config.toml
n_layer = 10
d_model = 128
n_head = 4
n_kv_head = 4
head_dim = 64
d_mlp = 512
vocab_size = 512
activation = "gelu"
norm = "layernorm"
norm_place = "pre"
norm_eps = 1e-06
positions = "rope"
rope_base = 10000.0
rope_fraction = 0.25
qk_norm = false
attn_scale = 0.125
bias = "all"
tie_embeddings = false
parallel_block = true
init = "normal"
init_std_qkv = 0.0391
init_std_o = 0.0277
init_std_up = 0.0391
init_std_down = 0.0
optimizer = "soap_variant"
lr = 0.00738
beta1 = 0.95
beta2 = 0.95
weight_decay = 0.034
lr_head = 0.00562
grad_clip = 0.5
warmup_steps = 200
schedule = "wsd"
decay_fraction = 0.646
decay_shape = "linear"
final_lr_fraction = 0.0
batch_tokens = 16384
seq_len = 512
doc_mask = true
z_loss = 1e-05
train_tokens = 100300000
steps = 6122
dataset = "wikipedia_en"
Each number is 128 + 24 x the weight over its row's rms, rounded and kept within 0 to 255. Layers, rows and columns count from 0. The size above them is the row's rms in percent of the matrix's.

# layer 5 MLP up, 512x128, rms 0.308, rows 479-503, columns 64-127
size [102 109 100  96  99  95 104 111  95 104 101  98  92 114  92  99 102 102 106 102  96  93  95  96 108]
[[138 161  91 126  93 131 154 126 120 121 100 115  99 133 114 182 133 121 155 108 151 126 136 127 134 155 149 124 128 104 145 144 114 135 136 185 117  87 101 202 160 112 153  64 102 125 102 138 105  97 153 143  98  84 137 134 111 101 135 121 133 119 125 139]
 [109 115 127 173 150 158 113  91 119 133 138 130 117  85 130 137 184 133 126  98 139 128 140 122 128  63  94 113 160 131 136 123 111  83 170  82 158 156 175 152 122 149 147 151  98 142 152 124 145 106 166 110 126  76 147 119 127 113  75 141 114 118 158 157]
 [145 152 137 128 106 182 136 174 121 103  84 122 108 130 124 126  88 128 140 145  96 147 123 171  82 121 105 146 112 137 120 153 136 118  97 154 113 176  96 154 110 165 118  85 149 113 156 122 114 111  91 110 137 101 142  85 112 121 112 132 140  72  96 143]
 [135 128 157 164 154 121 127  93  91 133 110 145 118 116 142 118 112 118 129 175 119 131 137 166 113 106 123 167 170 110 120 150 107  98  94 123  81  94 113 100 123 142  94 123 114 139 147 114 132 132  89 138  86  85 149 143  58 114 109 126 160 126 153 130]
 [131 139 144 141 133 120 128 115  65 115 135 123 109 165 108 104 120 101 188 105 150 116 172 145 122 119 123  85  67 123 140 106 146 154 117 147 127 122 113 111  80 139 145 135 140 127 110  56  89 132 182 148 122 143 134 125 152 142 116 146 102 149 100  94]
 [116 159 129 113 112 120 122  99 163 127  93 170 111 144 154 190 164 152 126 147 149 137 118 144 112 134 136 134 140 109 125 170 133 112  92  89  87 121 117 116 108 158 110 114 104 100 141 142 113 141 111 149 158 141 150 137 112 159 136 141  99 148  92  93]
 [ 85 128  88 136 119 163 148 164 135 125 107  92 172 113 163 165 109 125 105 124 162 121 125 141  99  91 105 107  71  92 145 148 114 149 129 103 131 115 122 145 149 125 166 113 145 131 103 119 144 124 150 104 137 137 103 110 129 120 119  99 114 173  77 123]
 [ 90 139 182 107 169 136 126 138  66 143 133 102 127 119 162 130 139  98 109 135 123 141 161 130 104 128 125 196 152 148 149 147 130 123 126 106 139 144 106 165 124 125 100 120 142 117  90 127 152 119 162 131  92 115 102 115 158 129 131 142 151 153 128  84]
 [109 129  89 152 157 107 127 125  68 116 118 132 131 160 163 112  81 147 130 107 109 114 123 167 103 164 140  97 129 137 126 160 144 122 139 123  93 178 170 124 119 134 132 154 169 141 126 152 150 136 115 135 147  84 186 150 155 105 166 176 134 136 103 154]
 [171 117 135 177 126 133 100  90 140 126 132 114 133  77 153 214 130 111 114 125 121 124 120 146 124 170 169 144 151 130 166 124 115 111 157 145 137 121  97 125 106 146 143 137 133 123 180 120 136 106 104 103 135 153 172 109 124 142 122 104 154 110 106  86]
 [131 121 168 130 131 122 128 119 159 105 170 123 157 154 149 113 101 106  93 102 111 142 141 104 109 107 117 159 116 120 115 141 126 115  89 177 109 104 134 146 151  86 129 111 155 131  88 164 140 144 175  94 156  79 106 116 156 123 128 119 123 126  80 150]
 [121 144  99 111 140 164 128 131 100  96 142 112 135 140 188 111  93  94 128 142 118 128 116 127 151 153 125 135 161 110 138 137 110 140 100 161  62 112 135 135 100  72 139 148 148 132 138  85 115 112 142  87  98  99 145 109 119 186  71 144 124 153 125 142]
 [125  91 148 140  99 135 113 103 120 149 113  79 114 117 148 108 108 151 186 159  95 176 118 140 122 125 110 145 137 177  98 109 158 116 136 146 127 137 111 151 119 156 124  90  99 130 131 138 137 146 146 130 128 165 105 108 144 161 147 152 123 110 154 144]
 [133  89 136 147 142 165 145  82 145 143 110 107 135 136 133 108  83 160 106 128 148 149 169 155 121 135  98 100 117 126 130 169  75  87 159  93 132  69 138 123 135 144 126 158 149 125 149 149  95 115 165 128 132 163 110 154 117 152 144 136 153  96 116 116]
 [123 136 141 129 114 116 102 145  80 101 114 152  82 171 148 108 118 164 167  98 113 130  85 145 132 135 149  46 134 132 129 107 147 139 133 121 111 157 129 125 169  79 118 114 150 111 165 157 174 111 132 127 138 118  93 137 156 107  78 142 115 157 123 148]
 [ 96 132 104 167 107 164 147  88  95  89 138 135 145 123 126  97 161 125 137  80 112 155 130 110 139 129  93 122 113 130 123 147 121 141  65 128 106 127 108 147 133 137 126 126 129 108 107 135 139 131 118 131 135 157 141 104 137 102 167 125 143 159 128  95]
 [159 100 146 154 119 131 127  75 121 128 144 132 120 146 177  99 155 149  93 123 117 109 123 159  91 103 114  98 123 129 153 137 153 105  91 129 138 129 156 126 117 107  92 165 160 161 139 163  96 111 141 159 110 142 116  94 118 134 152 114 173 130 127 138]
 [102 115 105 124 101 154 125 149  98 149 158 107 147  95 123 108 124 137 112 164 140 158  87 115 119 138 138 130 114 100 138 138 130 176 177 152 146 145 104 112 145 132 154 135 125 142 142 132 141 129 128 176 137  67 158 109 142  81 133 106 117 168 120 100]
 [120 120 122  98 147 143 131 138 145 152 140  99 123 133 141 177 126 141 120  81 145  93 136 121 123 129 142  86 129 152 122 130  57 136 160  86  91 169 132 102 133 170 130 114  98  90 165 141 111 147 116 165 121 155 107 177 106 164 132 140 114 113 115 104]
 [100 144  84 122 120 124 123 120 123 119 122 139 143 176 168 130 113 139 114 109 152  93 143 179 147 130 154 140 167 163 103 123 120 163 137 144  83 149  90 111 131 100 113 129 137 182 131 120 156 124 134 184 141 133 145 125 124 162 148  95 163 148 129 154]
 [141 112 118 133 113 141 131 112 132 183 130 105 102  85 131 194 135 113 157 101 103 124 135  71 127 142 154 123 119 116 157 136 130 132 108 131 117 190 124  89 116 151 154 168 168  93 121  81 139 116 120 137  87 135 145 147 136  84 142 129 115 176 108  87]
 [ 91 122 160 136 108 137 129 166 114 154 113 101 162 127  66  89 166 127 148 137  94  97 112 103 144 126 122 107 114 150 116 142 133 117 135 120 129 104 107 128 132 113 101 143 147 120 117 127 134 137 139  95 113 125  95 134 112 112 128 136 128 137  86 152]
 [121 120 142 111 129 119 123 138 141 110 123 124 152 115 159 131 104  99 139 137 114 145 152  82 139  66 146 104 126 144  89 134 124 205 162 118 139  93 111 123 126 150 138 123  96 141 123 134 204 138 124 142 144 116  61 143  99 133 127 100 113 124 146 162]
 [125 112 116 139 123 124  88 149  77 147 125 138 114 111  77 154 107 111 159 110 145 125 141 133 148  98 117 124 155 107 117 121 110 174 166 139 126 146 103 124 156 163 161 122 101  99 141 138 160 191 164 117 160 137 166 107 138 126 112 113 134 154 118 169]
 [134 121 114 117 124 150 126 182 155 126  99 141 129 129 133  70 123 121 132  83 132 179 154 120 121 136 144 146 124 148 101 111 115 122 140 104 122 105 112  95 122 148 114 111 141 152 121 171 118 107 130 123 132 111 150 146  73 102 135 130 154 127  76 199]]
# layer 5 MLP down (transposed), 512x128, rms 0.312, rows 479-502, columns 64-127
size [110 107 104  92  96  87  91 105  94 105 100 105  96 118  94 102 101  98 108  98 102  95  99  96]
[[129 149 135 122  87 126 105 119 137 125  91 111 155 108 178 154 143 106 113 144 147 129 151 193  94 143 158 127 130  97 159 139 113 140 132 130 133 149 106 115 147 157  84 128 133 104  85 135 138  93 134  95 173  93 102  93 136 169 148 153  92 154 158 113]
 [128 127 118 135 120 123 140 134 116 131  56  83 145 152 125 136 119 173 102 137 126  90 123  92  84 130 102 118 133 142 160 112 175 133 143 136 134 161 127 103 105 139 157 106 139 141 134 123  94 173 113 120 108 130 169 128  86 158  90  97 142 157 123 160]
 [100 157  80 107 129 114 101 118 150 134 157 119 141  93 145 135 138 103 149  60  69 161 177 104  95 166  88 119 131 127 146 109  94 139 109 122 115 129 136 145 175 140 156 120 111 102 139 119 116 131 119 148 129 142 118 133  97  68 129 105 116 123 196 159]
 [115 108 148 139 114  97  93 164 139 142  96 126 137 144 117 173 120 102 134  82 142 152 140 111 140  97  97 148 102 137 158 121 139 175 150 134 116 151 123 101 102 135  99 151 125 142 154 152 153 128 122 161 125 144 114 133 126 102 147 127 125 108 174 121]
 [149 167 124 101 102 160 175 117 150 145 122 115 147 110 138 127  87 174  97 111 147 164 105 159 111 130 154 151  77 150 138 104 151 147 131 146 150 141 135 152 130 117 145 143 133 146 120 136 141  67 123 113 142 130 132 114  99 152 133  91 111 168 136 135]
 [140 101 115 120 124 116 168 156  91 139 122 100 153 154  79 102 117 116 118 137 114  87 161 122 126 142 154 118 131 141 111  96 120 151  99 147 170 108 142 138 142 114 109  89 118 131 125 117 137 142 198 109 151 133 103 121 164 137 124  96 164 130 106 147]
 [106 123 170 137 104 153 144 146 111 129 115 158  75 152 100 128 145  72 143 152 143 140  99 161 125 126 162 132  93 131 107 158  89 126  97 109 134 118 153  95 121 124  73 138 104 106  99 125 120 161  65 164 102 104 139 116 139 109 124 100 140  70  95 127]
 [120 108 120 143 137 155  79  86 144 119 169 106 180 134 120 138 119 153 138 124 138 134 152 110 157 144 136 152 108 123 142 101 120 129 123 133 106 137 205 159 142 114 135 145 136 129 134 102 131 126 122 168 110  83 101 123 141 119 137 126 107 114 129 169]
 [ 82 142 138 124 127 147 156 105 157 134  74 111 136 122 132 146 149 147 170  83 112 160 125 116 135 152 126  80 152 184 156 126  88 109 119 173 131  87 135 144 165 112 113 115 151 145 137 120 155 149 139 139 114  79  88 121 138 128  86 110  98  99  95 104]
 [137 110 153 132 165  87 121 131 131 141 113 115 192 134 128 135 117  88 149 128 122  71 167 106  98 150 127 115 128 134 123 133 158 162 135 130 147 116 116 156  99  82 116  95 122 132  90 114 129  94 158 165 122 127 133 155  69 104 117 127  78 124 111 117]
 [101 189 144 137 146 106 115 110 124 127 106 127 150 134 154  95 135 135 122 131 119  91 114 101 127 175  90 119 153 136 137 108 100 108 124 174 158 122 137 138 104 134 123 151 102 110 124 127 159 160 101 106 160  98 139 125 137 125 146  97 106 137 105 124]
 [ 76 146 131 135  88 136 134 103 129 118 201 150 153 105 124 111 126 122 163 132  87 114 130 112 149 108 137 171 113 112 173 160 143 114 114 127 134 148 183 162 123 124 135 101 150 105 142  84 139 135 119 148 142  83 115 126 118 121 139 134 118  83 151 137]
 [ 92 132 135 170 116 134 126  65 130 138 149 144 153 107 164  78  65  91 112 134 140  76 147  99  76  90 136 121 156 177 127 110 107 102 168 137 109 157 118 134 150 133 106  84 114 132 116 107 156 100 139 133 171 138 139 111 118 172 121 147 107 150 105 143]
 [119  89 101 162  81 143 145 144  99 129 112 122 159 121  97 123  94 120 121 131 126 136 144 136 120 152 137 100 131 124 142 133  95 129 110 148 149 150 143 131 138 123 139 123 118 123  84 121 138 176 118 130  93 149 125 142 137 168 133  99 160 123  90  90]
 [144 145 161 147 137 109 133 154 147 139  99  90 122 134 103 134 117 107 139 154 116 105 145 129 103 143  98 144 165 112 106 149 112  86 137 107 177 140 149  81 141 142 136 132 109 112 116  86 105 160 155 119 149 142 102 149 112 132 128 132 162  55 104 116]
 [107 122 134 117  88 154 106 130 114 108 118 138 103  80 132 100  50 107 131 109 107 119 107 132 135 137 100 104 103 168 117 126 150 146 171 131 160 144 142 138 159 116 168 131 105 120 173 142 157 114 108 133 154 119 125 121 137 138 123 139 130 153 164  81]
 [159  95 123 118 131 142  71 180 180 144 128 138 110 156 102 127 132 154 132 124 156 162 140 156 106 147 146 124 130 120  84 100 131 124  93 171 130 116 178 125 142 123 142 138 159 112 125 118 117 147 141 138 136 134  94 146 144 145  92 104 116 154 171 126]
 [143 103 108 145  90 115  98  98 132 128 139 128 153 149 147 131 141  97 164 146 145 154 117  92 105 148 170 129  76  94 133 143 142 130 147 107 117 147 141 107 137 175 136 152 126 112 134 110  93 159 127 137 130 125  88  76 148  83 142 128 128 184 133  98]
 [104 133 113 100 158 161 142 108 145 117 121 133 128 134 134 144 108 125  93 119 110 144 124 138 114 143 141 129 157 155 112 132 108 147 194 116 103 149 142 140 134  96 162 133 105 156 134 144  85 110 146 133 122 142 194  90 121  87 161 137 110 129 112 141]
 [137 155 109 152 145 132 121 147 113 133 146 127 114 205 100 104 140 133 112 139 147 117 127 128 152 130 153 130 141 137 143 148  96 113 143 160 100  98 122 120 122  96 117 143  90 135 140  95 143 111 131  91 136 130 114 122  90  80 145  88 119  99 126 153]
 [141 146 108 100 147  90 129 166 159  77 146 134 122 123 116 148 187 130 164 157 111 104 136 167 168 149  92 130 134 134 126 108 105 186 124 176 134 135 153 115 124 123 169 125 139 115 146 145 149 125 123 113 144 143 110  83 149 111 107 165 115 138 130 144]
 [153 122 107 163 156 122  76 101 140 117 114  84 114  87 119 132 153 170  93 124 151 145  89 109 132 124 169 118 158 158 124  83 119 159  99 143 111 143  98 162  94 122 130 132 129 139 138  97 162  94 159 164 166 111 114 171 103 134 154 120 113 110 110 116]
 [126 109 134 128 104 127  83 129 130  86  93 104  82 143 117 120 144 127 144 146 101 123 120 118 141 125 104 141 115 136 111 122 134 112  87 108  95  83 160 127 140 132 124 121 118 103  72 171 110 144 158  98 109 135 214 118 115 121 114 135 136  83 139  98]
 [113  95 100 110 138 109 181 152 121 144 114 124 114 110 125  99 108 137 148 129 125 131 123 164 119 136 125 119 146 104 117 120 122 130 110 147  89 132 158 140 144 136  88 133 101 115 118 125  94 126 110 163 119 140 128 124 137 118 111 105  90 112 131  77]]